Part of a small language model's weights.
Size: vocabulary 3031, 3.24M parameters.
Architecture: rotary positions, untied embeddings.
Training: a variant of SOAP for these matrices, 5481 steps.
Each number is 500 + 50 x the weight over the matrix's rms, rounded and kept within 0 to 999. Layers, rows and columns count from 0. Numbers have three digits each.

# q: layer 4 attention query, 128x128, rms 0.203, rows 0-31, columns 0-127
# k: layer 4 attention key, 128x128, rms 0.206, rows 0-31, columns 0-127
# v: layer 4 attention value, 128x128, rms 0.193, rows 0-20, columns 0-127
# o: layer 4 attention output (transposed), 128x128, rms 0.165, rows 0-19, columns 0-127
q0:578477507436512496552547588469474472503514489477494550533477522497471550516467403492477505428548582482486518462517423485517504431542534417559473491483533509548484525488543550530449576509512445430559519487518457530470485414586537565518497445490469581496531563485532579509561592524539541495444531509554439537523471577535442427479543444465488469503539577538461472463539400521476468447458
k0:472465508421545479497461506469478551464552456409441547477491465491447518490456544520557530507482426548479525531455498465463412454535467484464548496546443462531441501505450549499464524507484509578519504436544488470518454541489540446484477556413568501563509505476533542539502492570515545627426549470441501519456552547489520631475436437502520561462485474472500475468472539494497517519526
q1:539530426475499458462355491608444592501476539474387500521497529463524548425503519489460563454501453379503515540490547468496443471412471535500497513529493519479426521571549475462622482506453440436565474555431439434469477494544526616625521495527481446421477518558503470556449549492501419519505537522399521549504601465593543644500507527482494571484440517437451549586500461493463442539494
k1:448557538497510552449445503554483514548529547468502431566494540476485499439505530480474529557472460480498567572489456443527489398544477466416581492518550597434498470469548482505505482468502468508406471499474468538501485456468483511486513499494524565506510441530511428561496516475491451504535542496501548504463495431452528461589453499516493489522500495585576519450479511478569509435452
q2:508549559421498538489578503361534469422493457475561454396484512408494467554523541527520525603500546589477561499559512498431381601527459530540494491435534539503513356585409514530610491606468518530478491476464547507559490446477494486496471526551472470515493532528574536493507470549555486591409536439539538464459436465535438468468529503513495539454445577588555576483549524481510599474450
k2:495515511551536433585435490588571510524469476515530529496537435538560523428397529482551512483496538473516503538494519473511487403471440462504496567440508477491498505496538527535467492465435461444497450532564463575566442508557559498441547468528450498573516481471431484536513564467475454478541457546492548567512531498544467400469512562603517476479526536481519455449450597548512425436547
q3:525566506519495576482526477437503456470569454503608425460498539431543536562519455456546592504532537555514521534480528430432420443600496526465486541412576479496614392574514486540593472520470489507506464484433489519401519519425426484458512475569503543470500536548427515504510471540466486557440504491546549503526390496461462536448530487436498492431468500523504531401509462442506547547459
k3:423500518520497440527559453577568558507425539526466498497543431541494517500416428538515482535517484526501485538459569435483534496432536528511569539530489527450501533510496513570439461463408457496474482486571489641567477555495562447538500476543491472509553499462512438567508522463508482470476517495553541518447532454507497380491551584537540508559593522524468463461512556525460429465534
q4:560473425554459429529515450446486488425484473536461506501493476539531483538463500386377492508491512569499535553502456444572523497467452535453461500467433479497449452557461491488520630477492507526539520427509479475468506405540564494506427531471444602483485538440459504525480518560492509425449484398379475531531488434563488480515468544523475553483482450437565553531535580418506544549646
k4:464550556495502437470491451518439510483464503415370536513449633495490473599503541536534536498483474462447527502491509482515486505423503428404529475517479526512506471565503512465470463434509557450451536544471481484496461576473536529482472530516552422521480497481407497527501502475465543528508448560510521510514487441455493520488484425515463469527450541515464562411545457510473510555515
q5:494523462440509479360507491512413409552532487492453465526524476458555460537498576510528531499444406514483534513429472516507504388544409471481400511456509417538492469560500537458521490534508490535548488599494548373437532469530478454498546488544470508418482493550541490520520537436453506495372568546544459498540411432497468556491444490504499560530499474541539570566408441380538536451462
k5:506513522498466506519476469527512530558474546506427485563498510521487493543551539503525513492471495461491478494433517534512562433455467503400553422548360478503462497521488519577525490511500491467567530562475483515501476467422473486433480514493591476555555461528449498480529489502506480496614509486499455503491538508451517490498473455504462491484484461533478474462517440492575486446424
q6:433490607501472441470499455580492513610507455398491370492534554507501518546425554652519435551517458427516554566555566330464573585492437432510467541494586537411502437519545516463553446547453499547414558478338512431500463523446499549506478464497518447509438436524513488582462470388522415551510544353555434528497530520468543555544518543434534528398475475519516492502441445398541502554405
k6:568530467524506416543486488540493423614523616423470464506492554523417545498537517489499425514434468480453524461410569474499476522483484486435478478517549535518479555501557590500507505474553566595435514563509512504649348435466455508452584478459561468526435486505438372479513414488535449604503454597467399506492536501569542493611406602456533487505550491529494498486554549538555512447583
q7:434490436529419504470553511534442537541546532532477456610464544542478536477486520302525545411555510451456507467485476551514554524445505482461544486520528471462592590538531477378487533529614541522543466557462569438510595559531370430570495507496511472529397465504477489548595401484441569473551520490505430438462485450499548430489495453505518524481495538451404533497534521568509441461495
k7:488546535548519434533542519504430477542594518541477490520492484454516468557518488456503478473441517465420493466445520650489571543510478473501508445508480549556469569625502513519375428549508506567437453542443520590485511526532418427480495528546544487519567478521479482497536432480483538417514441463569388499546428485433502452508520489441433430585470546500451550535553429449491460441490
q8:498508624534581565470565519532419491487488503472536473491429493498520515452541535471393563515585494471520614532502469463512514486502595456428372361448572425471556536443414479446486589463495470488512537487363491440549489489528545577553490438447493454436480438515443471559496482435539460509458497529456549538485454449587486512430581466445563501401445575469550523482368443414504548524456
k8:497529536620533468505518592559557532591499600466451561462538413500582659522493439451477542449481409491466645443408533463544554455492518542448476411587515483495463510494541463433478464475516544536581402553501429547589444469440549435544532474520564533465503544568549404606519506406574493430538452605452466527483643550559504493482435586499472480559571591473504392503612520474469400519569
q9:477550543514487436467579563649556484486412565502505622445473593474441511475532511505429515513508362433451420559374609476434584464430501520484551573559459461531456585457437448510458507564611499491601460504529568530512450540416575486550614462462538502490469490422374506535580468444580510558549443462548466491465503448551464477473515411524506499520570545563431523522443450465461468489495
k9:476471401489503605425491500500478582597451410533474566455566556494489621476539480527487546534514502566510461426568514563452619552487439526685533566538494475424473493447467490446514539585542452435379516521575408552440467436491613531571431429461422539495510498479463471437472537520510491511491532475600532435613537512482578451507508492484501585516492472550478515510561512397487549626475
q10:553451411434504507481553462397455521490586559515521493450568479388499490465424456477531470578367550416392497560559574492474375604510429521492592613506530532509567380505547446507483452499514550375578645605608510469501426523444435503466508459577476404585499532577524481523512436522438456511614521496504569387518492466473532506527512477537426421467528566414551461583478573544546498378515
k10:559415438374506496511491414618550570363467421546597481448442445474556514436471528474551489565474471493581470553627522492497435448389493502585442522519437549541572455472551530535534430455413444464528521440542593487466567555585401477436530405488471444578530435554548519471436498556481521489399462485566570535466436551536516491544509464419495457469450505569420514514394546633464500479546
q11:523467448490592466545634501439504441532502550442545506446450502430571513555483479447537462441527420418545563516416504555476439458514514540497511548472472441472432488615434453490493542554474425477548391666465531508542504512489566571460607634534511540540584506505481475496602437539539357434549530588487509447501517459495480423470541589476443349470448485393544463646501533370446547450551
k11:586416511526470482486584438605475480478454478549384494449486497522514366502434446549557519529514565528522537434455546463532490420371512444487522355469462420427459539557421418546450494484420441536621479523521478550551545514478499510522584579530438508577453486574492537469559466618604558474532470522488443503554496562599434470506548486530461516448430521552465491561427490568497579491538
q12:483506565522473562518509403484468500466516576491469487366506516508607409465519570503649474490426535511514447457473590541492359503541502548508499432384503434512557505432635523516571484424437526466504556506554451474500564611551476402511601473453506584575519518488562471430512535535449485552485501535514431520523499451499551469509450464470528598548447491676500429581469544524500527514520
k12:410485539541468557328435448511454536441522508514422465507500503495565494559509539504509451511401471430519419528558489454482506536535476548560512516454477475546348403557493526569484523502404430556516499514472548539438524508553475531571547489621491565433536421534546518511509523533483515531512540445529536457552541509509536475554446434463556601454519472523488451517405370465464551562507
q13:461536501389643523492381498440420560549458379436489403445473441451392639519498502484497533493493545566636407461501393576548524530605450496460392460430485422471511423389509573519548517427493581512523524501443504452390553569478587564451457466396508510531472468625519406460485538483452532467405550576570537510514452491529582565509573557458450488403561476523438462511477467472524465439419
k13:561475474420412478515444550504477560487491525505494414499442442457650658451465491515589530446571576595512574571544487432392357533565465449528510528398522435527480553526528613481476432447489582576527448552523517504504530484490589540522540473551457480475581556425500429453501528483422493478452424534571383484602400564494538429473545482526424488492409479488489477459491477562535501456522
q14:560559560490536529437469530476499430569490511410505434498517448383442521506531604409547427470538510521486451590352552492440419467497501595509521556522474526500450586448538433565524485511470532511466476565469453527441500525481492487534452386445470468512491552547533565529484572494519536412550464534498492519526603601495500554467454491524453506472442555508480502540588492504530437530521
k14:512527497483483514524492433543427492511563416437530484595458543478498516487496451439473531497585563522501511504529466422421450455545522531502547457471531482465471511560401520521598545618462522505485471521457570528427496481577564560551426442477495492504503454513452455469461456528433547449435560507503476492579534563531433463445515519538492561479495600494444470445477502581537522596524
q15:568533572475531476463489508543511512417483479463506484486514460525418464572454523565495502433493460517555438537471636596509518544461533388474565541559470505571378600596478499505526394458550490600541484516550544481484538515458513546537522560613592522537516460520550506493517488558541539525454438499505442546470466481471504509634472441507436447503413455485475498455477436519537491500500
k15:494408511423582540556502621536473447503430479476600463360543457497458511572531510475524453485564600478562486590498509575499496561563515521517507573446528502459554506486600477518560460492489593501548580506495452457460553477518507575471491586490417537512516507458510491359523498468525515510481543420411468556477516552468503535411593498498490495572459469518513393514560458507556461546458
q16:502521495436451487540551517540520528492507595392493512483530483492584423499546529541513531562465510524525543465496464494495469498459428491619395459491501506475454549486465536414486506428479452527525463462535552452543491503525548571509562424443491387547484494464484597565464451508497560608407548379553596542416515504501506508415543429535544482469505496451509551509520505530484588441567
k16:553507536475481523532479518514578437460513533455467497540465531489515512463462486522467439515512545496492527555418456527473480525501523417527528464510512557431501526493528510518410470506536518510413502513477505559539471518471482461492523469497508572526529423443514478481598535508495484449525458568486534446430413466528485480511529501551528537506500518523476496449463470558521445452522
q17:462481508519609591551522544493496471480488534426458526535537458531530505498429542485487579454509466472470515513482446529486486450491509443523468499536499496426511614476523482455490481463468503507450553492476517526572542441523501488509553483418540449502422439465476497588487492518496551487485465479511576481474463466590528546524559410490563481532471430485559529503481482541446440346511
k17:504568492535512473524366541476516451509492395536500419526520463424504521553552543465538543500518534490488566466502510471579575475468466487432531489387527600541555526523611522544517559516447479605506447491515432444559447551510534485504507544598446480507597483577474475492540490423578467478564431482512415520457613503456516450552490520524504405484532522513519427562578461481477494499478
q18:466532418435384441508488564512522451543548516499491511503494467484528550423515492476518432489451502494493497495521455521541528525436513563474485485520602492621542499620575527471487549502521532578575496543536488560440572529431487443494500569489528483434538481484499420482478469399477448569513541426506453503531496522518484502457510492492412501398456502431393498565488566501531544483431
k18:520514502510528517472502413500582509465486491514507483490511529531494467507519450465429544466514487521454449439506495563500546437520519512474401456520484545500507445460501420519449425504546555537490499484476526521545478494510506494485522470461530489495533572461504495526522516487465461480516482552497545438473500442490519504541457511473540558534479466581541490473540464493495489492586
q19:494585391522434403506488468455505479586508583485525552507531437435560533495561476397531504433496470540529469506455523575486530449515403446523538552516474474568423473460558519436483509475480567386551436527511540489444582544555514478457634496498471519487551439480579467420536504587524522600596555452466526551533465491520498599529521446527429487481490486539451423546464566406485544532524
k19:538549508473497523424484479572449487562620597526460490517468494475587516491508587515484504459449447479465550560457566460478629578435499481508543518439540560594504457505485510437500475410516537484509488588523502521541480534433507528447537537479581423459503438470497448481516481469506489522516406623482507560514493475423532505525459472528535502435487551612489505491463454548534514451499
q20:504435518514484503535516389483499505435498409541450507486478440551440457500466511517477428512524533568463500543511561491532452492530574500469532457457444510501501463501500492563554574385382459587409546540599453552559505492551501556473461462471514463552477507464491538500456512458556612417436407429591496468431505522484443427593507469511510445503488506463517505519543437559446511449587
k20:437439467444523582479485493398494586414412382554519531525476563445521499470481529484464530517506534520518511524578458603483427499513501546519532499543415451462537444504476542521441496508459535422470543374529453528493539514534506465522531474481418541413488520485560611471431557556494529503520540443511516468526397515526540622477548401514498548549514428505557490613527486589445494523593
q21:410515510572406454426482499485451411464514476484487583435395529586515500498442487484469436512503440516452589557434571564525545618462503495460506473558423580508477449530526407524537543539609556442494539467453511534491473563438457455453447601600689532582409626493459395537604440442492588505524466508469463490403526477530551477565505485528411508535497508437531517604426548456375512591466
k21:457525354407604456374476515511485570483523454456464479397553609480422495484531537476536601538589473447417543502503518471501445455541426625550502489475554368501452501530580578498528573458415489540583524500517621488405533476529528511549539515480491491535552484446488497512470496498396609571470542448499494500411580429508520598502482450400434609523462483493522583448536500551552475457451
q22:461433549545448419506543537429463493550428572478489577501417476446532470552407529503549521469594468490459622509430460544462425510556482545526474510517613398536484568599393420448559572526629480399573435548401440349460528451439445451494509573532548407402541529467470436574527424505516518504510407438408520563559433518561544513469596517490476594468472541430467546577566633401503459520458
k22:475541560464434441364478426525452571480518561465376535434491554498489645591500459456478473544443566519477645554553638391460467440416451505355591452563462525525501480558459506519502474529480534495523565493455547449400476490490405484456448519494596485474467448498415352520458494526493544446448628552483413457491520401433466567574465548410482461399470486491406595457539404450499490532572
q23:522532465535541550478606569507515508530541638521527514452501534524429620528473469410366596498548353491528550532508455496548474465478457529507550567515570497457324491594474437524497606476602516386570479419469418518472398528419561549468575517461408510455472590504474470577572518448654485583564538529399476538524537593565526597509545625527472557400636505445518471435533632511401470520475
k23:467459599444473369554578381543441492594464487406445474542601448477554524497478509491499371490558511525439478462473460469489409497411446628443547399506510521511504496561538530429454500539600505625459512560528490516613434585486497474538497460501591498561394493517460449538491444506473424449501514551491486488521521546509549564527384636634496435523528440511502535448554495504545428509533
q24:357524525508420522513367558447463514546493431476510451429592479475389389516488523543565586440552408476499467492494518526504405457544426566502448473481537481581595493502557509478557409554535489445560472506554515384598506592460508485628576435509509480555541533485620471546532491385541432520505483522522618541461523495405624482452380471491439527382463533569390372600430539514556447436454
k24:452550563518490456439522537492408434573569442497434513512489460547524517474550460431491505464494435499511429503359507509479504503405481554500557436541510533513449448552509470519522534492597415553556501542475530431398377411565515490544482536540508570443522558539432439498547515487480554558453489504428517484593478480486449438406498532469351428427440585556487520447582459378497502555479
q25:593460559538584568500564528383522496524496512447566530557511546445525399473472523579587438498489604488575477438446536494553513495497551604409538479495576520555494476428431525530546622477495489432424468462470429466466426523482521432490451577612489479513441536506512564474432398571473520488405621499579581502550372566569503616496566588621503486568443408510612491532412604503592524585427
k25:529351495439542495507449399520544559378385488507580490503482465521417523491487538627526375524426599525541527565484526537519531444414594545523623470644524539500460448482496564576544529460492438513470494502510507507468492490541536537453477557519462490420490537445507443454422554487555579592414552506499505458572517466593431476433507552459486615495519510461435629491440466420457539604536
q26:535460551577452573472484499516490456482491556516510465451458496464513446467512500508542509421511466485545559438527511474505492427512586477439480505525510460452508477488552457550444620533536536576483396468368603444536543466557404548486436632465487544444378608537498465492482487542463525481468521614540512536507545492539483543452503560479598489566450489485505540452518564512506521489576
k26:482472405460411553503369470543419493487479433504469561504509410467595418507488549550496522516480581651573509486586497544452506497447508481409416552445533453537525513451485510558402655389442501473442456432465502594396537343569442507508514547481391573411549568492514562425546531515462487540400538521504511420510463583471438505497538517393540548527526401395467466438356413502438563385488
q27:523523516515475479551458535488494500569458481507456530576445542472598556465510544407621663341599337534462533521451440415482478395438481535437397363523548417558489618588486534402520509518485442402475400534517449364403523585459379616544495400497608541362503426477508505555506449488582581490476476432538434505432427488428518484475563546541483547466452449458528507586486492504509407489476
k27:499435508447440521454515448472548641531460524508607526503480544566609553453492453463510560439504505485535565569497568498393474509435458554431496507510496528473520492569577579583514566548545497351440455382443528373417436527375567568479462576579525518464535495534369503537555470636508600447566527511454399568602485438462507465429644560493388401532455470530475478544599462458477514558551
q28:491495472479407565478545515532571520533374387483512552473569436538533361582469456532460518576468549502558493511456474477508495530476448515443492507602452427443464496485478572508418415504503408473515528494491510532471423547463541541573444526532416552461386465528439624546441472486523496505428525368518496496515455375489516475539467487505417473418506498559500586610433520518476541588517
k28:645452464484460418607529488457516555484516430427554510439446513466502479488510473424552408477498498458448404433529356518561510450496584493487486547510440504492515508453609478426490499394431528517588526448482497572451477570481512484579511476401458478506384429537471542511467492533474549528479555520521428492482456470556522452487445421424527482439485457519476540444642462484516533500466
q29:613540475499433494489486489523556388329560465544505500535458451470480448603551584525472439477605487490531457536466544431535541577498527561411486524540419524503459439462508407428462444409511481590463426459472506483451510550462494489489476520510445528528415536468516423477502520601514548550420621465456545404451471457495512453500498445536508592478422565456508577449550497457411539539449
k29:547515431551484549494576468488479482488510417465574427388556522414542486519527410491523513454562462399490498495480571477597499426476477556446517545477519485561507424518559492472454497566467567472495490512496489415486476524554502432472574476487396492441531518502533442520458448411505491488523506493548543498520536484538586492465537513574528453529434505450665643522537506500430480480457
q30:473506483600460526523497538480382558453476523563459500413496537530447547669542548504471420405603545514479549444499450471481536573493512433504466527601453492545521449442465553478476544511599507473519589446474581453499467509553486552305525519466545578453528535503524381503456454549503516404555405501447487438526453581583569616495466522564614453469514530552504525680551439539432384525510
k30:480538531501349565492487586464525491326411541603394626530492513466487550556483418532472417438617466398501513546494445482448545540507434457490467560516510483505467519439466516556460506490539534448461537432538454498439410505488552393494441487499485503485524482414426407493502498459581528488562489444512519388444525601427436494534465504490556556549494443447486566461469474570432473516478
q31:582493501448459449500426500540512516622450384439493481512536495456418507617591674566533445542433426463540580450531477565577508550471521495454591500466500486466520485524446604579481483482464441542456473510538376555571442529547624467554491477536449502587536462510556554501479543493482498487498473514475437571561495461436471530446521438452435497537544575582439523508486540452567574470482
k31:505513429468566508517463524579454564564499460350495518608478461548429438525567514482516573549549536432515507566500502474556567453456451455536501474513435413424477526485563565595421523488519492539432487590495487483462430423552530572468426518532502451582437478486513524457451411482503473466474462546425485451470503421531432505485488420515468515462433602500539504433493494482510522487445
v0:567477471497561519498532483575447530481515456524575497518483537465499448431512546556471484544515472510535511522519480488575435549519467474526495574432486481565521501449467397518506531524485487465441517482598523445507519440539474405473457492395520498529422508511551532426537485614534466571505489577498555464426457514554519556534534466426507499437427490585502514481317498464488529431464
o0:479512536510481549527544444485523514434446569520465579501415538553486470485505500450403508428556566540494495512527491456523508450432531511487482356546521518479558539401490532581451510453481521515539474396474514539476554471500473531468445563496518488420532454496416603509515420388503512383512478464460481478498483405566455377439490451541549472561512552474543487499507520555508570511505
v1:565477433454497476529464525498490531410522543428496570504489478490498511562455497541541505510491497447464445432510509520481472445465431486459496501548436509430501543554471553478479522558466535525425526483494470541473525389532480511511485557385500486560429476471479506482481489505532456473501548534498495456512508541472471551484483515482523539534514583522561530468545518506528415455542
o1:554571442576486490498430515474458491545468486544502491480540464457590530577474514415442539477500528586443473470515448503517514497499505437524435469489523466527534410521547523529535481591531531441556498442565530532576479598449509535468506547534485518489554538495514466574470534528471514486453563464470438506450441410504506523527429447495472560445495477545453440550454500523456536509465
v2:552557515470518472458468497505572406524496515500496504541482514485494539522515510504535530519485574514461531478494508491529523460464468409524482513498466428563433501550389506554621563501446543543523505555484457540488521466513485461476479470544442518448518536503497425452462545527568547510510426552509459489475537481580485502418525490548517548406574542472486438484441423485570550472432
o2:526519426497400565512575594455548464469398447515532503570479555463497424451576495517498464445486479500541478454494533417487446526473522620452463476653480535428529562568534545469499474501527493457474411545499510477521510589465430535471491519545516430428400467499464494475401584466476460590516507506485519445414451526480476485509569489481446495526391482466561584492537583509417474513544
v3:486555549482428563479393519438445470583501455502459470460420475468549484556549582525431464552434468537454483475558525429514474417498561511482470467494468521595555515498510472428548494508453515515530472516452476546482499460441504533475437530542538598476538496495461547438442504530462466471632404423523441521556563505469593553566524454492528469458519519510542514523561495523514551579550
o3:369506517405578490609519471512537586499430469529498580457509467490513525441566479545523517521454368472608506520468441590503455532505574550502542556515473451527536552466420538569517540516528491516417468526586478538568444480441574533547555471529465453437525392526536543546643437445512579498401542591478555550494546557501448512453491621545493555520472470485452498475503472448499489435446
v4:473514447515486484495537412487519418490490474541489483547439547553523505465521502469542553517554482411546529524535477491511496521596470526469556491499510580482459563536524499516536519491474490530464505502494501405517525539522523472508531480542500526535512498471460494511502472486448508595496509510540491534508437546502496527542512532546469519413473434515473407471445443542446537594453
o4:553418506496473517458528514558492544533523587430472535551556522537428475495450449518424499515479468507478518504364489525478475463454556439581525497425537434495514497495430440473454536441588448487486540506472508602451454421467511563446499594428496463494471564550470506476499560518521457509480493461531534468458473531555455534545561510481422494470468562444548527477483555426449459490448
v5:480494453513584472565521516541454455490514375486441560481476544411526515532470478485525475515601472516537506498477512512533522461555529504493466602491563441492494501563433488520507532455502500472469516532589448427497547530457508519487519521470509483578452481539493474562516485522545440552448512473486610462455497493473514524472552479450473501536504498504470511522461486495461492454515
o5:514493559503491500463540572497490479513516572485488445556506476492511423427512547440497512488602540537544617510501472524478460471476438457529459458464508556488506438434505552484458483445527501487479515539482509475497525491514501515520455459568471539432547485505506453539547530516494452515492580488550447516505449427484505479442440489454424522505515554459560513449534530501543538552485
v6:549547478471498529511542447528516536449519445375499538415522578493510501557474504501538452529499472391492563510546425477461506447431567449508493472447465410528519436449572516470506504479402402564527491470453511550446514551530510558552464456504477557550505454481505534466501506508464496479379425553459610550490497471558458544515468400446515525467481504502497532430507473531439544495558
o6:435555598444538395550411578511459549503344551513498506528563422546492477497544547583478521479604469535473440449472481476598567507492462494555423475512472592400459600505490508405438541561451473454471521409444546446484475479524527516486559420463542496447460561525571488672567495455531512446509531430552510570402518568502558491564569498485564486577533495457522501526431525422580466423394
v7:537467557498458550506511436486483504513552447446423475569493555543558501486512511440485486456506470493512447498483485488470465445526513473453542571557559399461508494503499459492508472561480513507508448581472537477502563525469493499563488425494484559544433531492506550509484532552472523433546476457467462571460460519502539518452448517494499495511413414540558499506540462499565424594564
o7:482584487538542500506497534450484417420520563496543540488458479367492513537515490474554587480429534498524577527465473562518457525549418508539469428412560509563479515573481503571566528486513449489463515438585469554538406474502538510463457501568443414517493507554547450537519592495563521502400465490547489488476599579513419476487611484431526493458480483505484535470470491489482509538498
v8:519527486488515525592548430453469479455407459487518469504480436475553496544501499498539471511496466474473542454521501512460440577494494454412470438495464519499509427486467587512514428483477480464494489568489475483430513517512526492450542432521489539445480461529475561544588521503535549433523468464490454540473438551502521480461472514417490523578553511552569489537469534487520513543577
o8:478606516415488425466429533501537446467545538501473581466471540488547485497523519504496506459561451562528479427488503553477521447484379640566478509540585416485448485512546454483463439522489553518470471476444538443496507516571520463468467508485522494514507516457454471535469542470388513489455500564532568567554475545468548552506490524521480510484481570516407474514445507576484485563509
v9:494474578500495462472538456584484482529453522499471457478495510517535449425484507565605561542497563466527507438528555465563514531460472468584503542497470504547536517512506494473454511537504454560509422520475488448522494507502434539429486489499482501512470408581518503489516451548477506542509503492511527523611485446536503448500418449548534588497463572456492541568530539544489444523509
o9:507517520551452484448428542475491533478622476502507455474420565586477516501519511486501528478551409520474541491460522509450514489468551503495460462526469503561458499579517521513581540489527499403512464462461509513424465462549518602480543380545487438518523527489463490511474552358517550438472363503516542561542515597473555554557540484530526483488518529457534447514555416510537486473561
v10:523550606487609484496422439429473539455486376596479460486560448492522489525443459599509479446523499449512410522435500521515567481451377598500533463412526545560454515513511566545544530485529448569540506496495565471541506472514515501552488516557500515507500575550521562442525454557422537499442498430545476500536524614517480500507491501527472560503593519534487458512574496516527470455480
o10:441531471442494477517560554446518588523504552571425390485550608544363507445631467522521595536442498606490463448439484521521504554497520362494574420549432458526456465513505541563437530605475488572561504453510570528480477523515482500487570513440486468488521418469494474467438487535545509500598452469490478468572503495449522528529519498568497518526459513500469530542471531535547603390470
v11:445393526414501423552462422572472577532476523446546501440497481450551481457471457527518485529569490476478525429517469493580496484523486490468557517502647370402503512473469459568512457392499472460481528554569554521456542484566461522517553519503492464461580543476562426559462507418488496479517513525524487576536528525543520477389507490468533472508512501449538482456447507539517527475522
o11:490533541533544558432533640425501415573446408483439543586465479584492490495490442504455491481487505510498496569584463474399552515533495434478531516482524530523450525429423590431486508502515558578529454388480474453479478521585502531556556418453362489598384429500481534383505495613465532435398502439498554459488487519509496425644503434438443510482494490544517514508455449572547529593496
v12:481522474527494523464559581541497508491515437527584508429549471546464547504503505560540451471448599511499507476522479527522540574528480447509495431510529524457630498564415466552566525510524399527456469468549445550522533445515521459497510519432532506446524565557449470447561522450523437497485492509541496588477511540528485495470597498545444464497470413509506357454436436403489496579475
o12:562466401514497562573534461494511519519490505532461486573495555471539372505503462577489446529456495475525431609448483429492444439428542499506498507545431441438441497510563541427510415501418487502520563528480562415435452480479583524477453511493427474530433494482503526543494398578481574511516439466528452493503604493473496513488413481472513480458455545635542569480590586545482552502509
v13:533474574461551509531482415567522497540501515495496519481568594468447546566482543545511491467469577443573471494618610557583615539457503460582531491492544449493647456426475504452507520486556509568491493504526493508481574529570509558579492547489502509591485459518460470530466482554495477491572568534494478476499488405500459401498418467463531488608478549415484490522467500517604510482473
o13:469544566598418519494460525536493531545499483544501405449466497558551475523523523519506557533592481496479486530489437383406596496509504439480425469513474595514360500508446528496537402572567595357460512469501515467532537503615511480417552537509418500473557527600485495457464417445539547533474298512493476511467529625473491559496574525478517497400506470502603526576503417496518429495500
v14:417562583481489489495477527399469523560498528572509562468528464474467504542516488474468487464457522564466490444516516590463529599526466545538446539590506494533496554501540565434458518486563533498501497435479483556516429508512484500502510581463470567493541498522498551470522524509580536550548519475477482513583494486533406518522497472489537559531589498479465449522572436459501484543549
o14:564554400511413481575478409464514443493551456544527471460469567541468538489581490542544482513420518453542490503475495506580470509480481459472562523451423539585483466508460522507534466582456586499507483541508461494517535575513569451500467543507498451556555495547437471440416510526403484524517462569476479514443463546458566476490544502513448549460549562473482477479502463514473510516486
v15:512451478527474460370476412533470496498498533516495511470533501514546516508466454494540476492509461552479591494478478519465566476491512450491523486532528483485453503474541526460506460550554443540499466532438468434502520518517536490505509498504446509427461503544506449470514436497499512487519530474452468475572507487513565520522402569526542540524504437469480449492502512521496526544572
o15:509552514474558471530510521476535520525535444474501418534427525575507530589472439510429553491482538524530449529462524468533425564538389531545508548504566466470479480572506438530510516411498539514551481433536551584477491463524530511492513453526477500541473528519482495497478535529440530461524464524521583494470504559474549470526558509440500462457525533431521515473482460475484452480526
v16:536519475506435503443381452495469513459508481548477440470535483597495504459496517509468503514448497481518515546507499439512501538441494473505501485461474506499494445589531446460536468545460463501507547470461575524473510541507535483428562536571527575497466504526506526479479509507448453551418504511523486589541527485486486530496489521517511439456556551495429536511472472445435546438586
o16:488493443538483494546623434511535565534442531476485505456466545493432511512530435490479536412547514493480453433442461488507456427506426481516485513564529528484568535532582533523450540500465520555510492549485474473496477552520544503515427504402513542446480438523565490481523441448558492475490463504447497506443517525443589488427554517480620539527491448504515458509457546505523477532496
v17:429536576422526486476475471549505508576526552531524589455486459479583509570428493505485518498526584524509519417394498554473452505516424495401487416505514454504566421489559502453494495530520532368452503491505533444496481491465585541417553486466577498503530559486464415493555461492429406519534513517479519513487529506435527547408524535515465472489513464389442434557459464495465512474531
o17:518445467526489538507464528480527594488445489419401499451552493539484514507448572473480498576473512436527546539513466481483518579520489582572498612415545595513480442449556515519492412491417519529535476530520471492524461475494591434561461506534476513516481412499516576495503567540519535355604494445594464495534434502462528495560531501461463543410526461554565485494568489495612485557550
v18:478479529578530511460432485448613506501523522522514473522452521473485513417542425467495482535471447556481552466456450501521496438483573427442512526514527460512502525505458571469497546490481504500455440469487515566461375472523483470587459516519504538558494436498430475521520548533501463518539529478524444472539499502489506442522494454447476515510464614481473464491589438515528438538440
o18:523454484461507532527465499522444522497527570500492522551512505529539583546489535566424496477500505444504392576540514500413404542507524499506495486464539581454519549428555538549508501544533481534462564452481452508465511550461510566400499419553424527544521519436486452574491491516507531516448406574551541499472431571477473587467448531519435511561499411534501470512452510522485459513530
v19:508531508510538450446497515490439471546563443493573468471536505484478537516455495487462468497493532554478537501501501496407548523578453584471514470466552490560527465527496503478528557498521505479428534465549495476459500471465487467526551439535502470482433556536561514505502406460415460503513574490394486454487505539502509609390477551491427415452511446428530439526457437449478536540511
o19:473516517465457568493541514494538512482519528590504464423474537450563451582514538395489514590490544490478510503465516469481470564502480526533569488460488524450578501431463440540434376496434492504550503541567596536467497508539539552503480597447456412562503497545474499525529579600488494454564529518581408447562477490476535415476472506456424478516542470571522531539616510396565418435521
v20:576487506511459480445506500496495501500531547511506439540477489508529490456486506508518415524446539467483480563548501480454410457490438480557507504533432553552479386535520471465511565469488417525508525562444507501469472454490456456408454503510486487551467456526514508491422508459562479563443476505520472498524468503507473542520473518461501499466435527562515603463493499560522508468473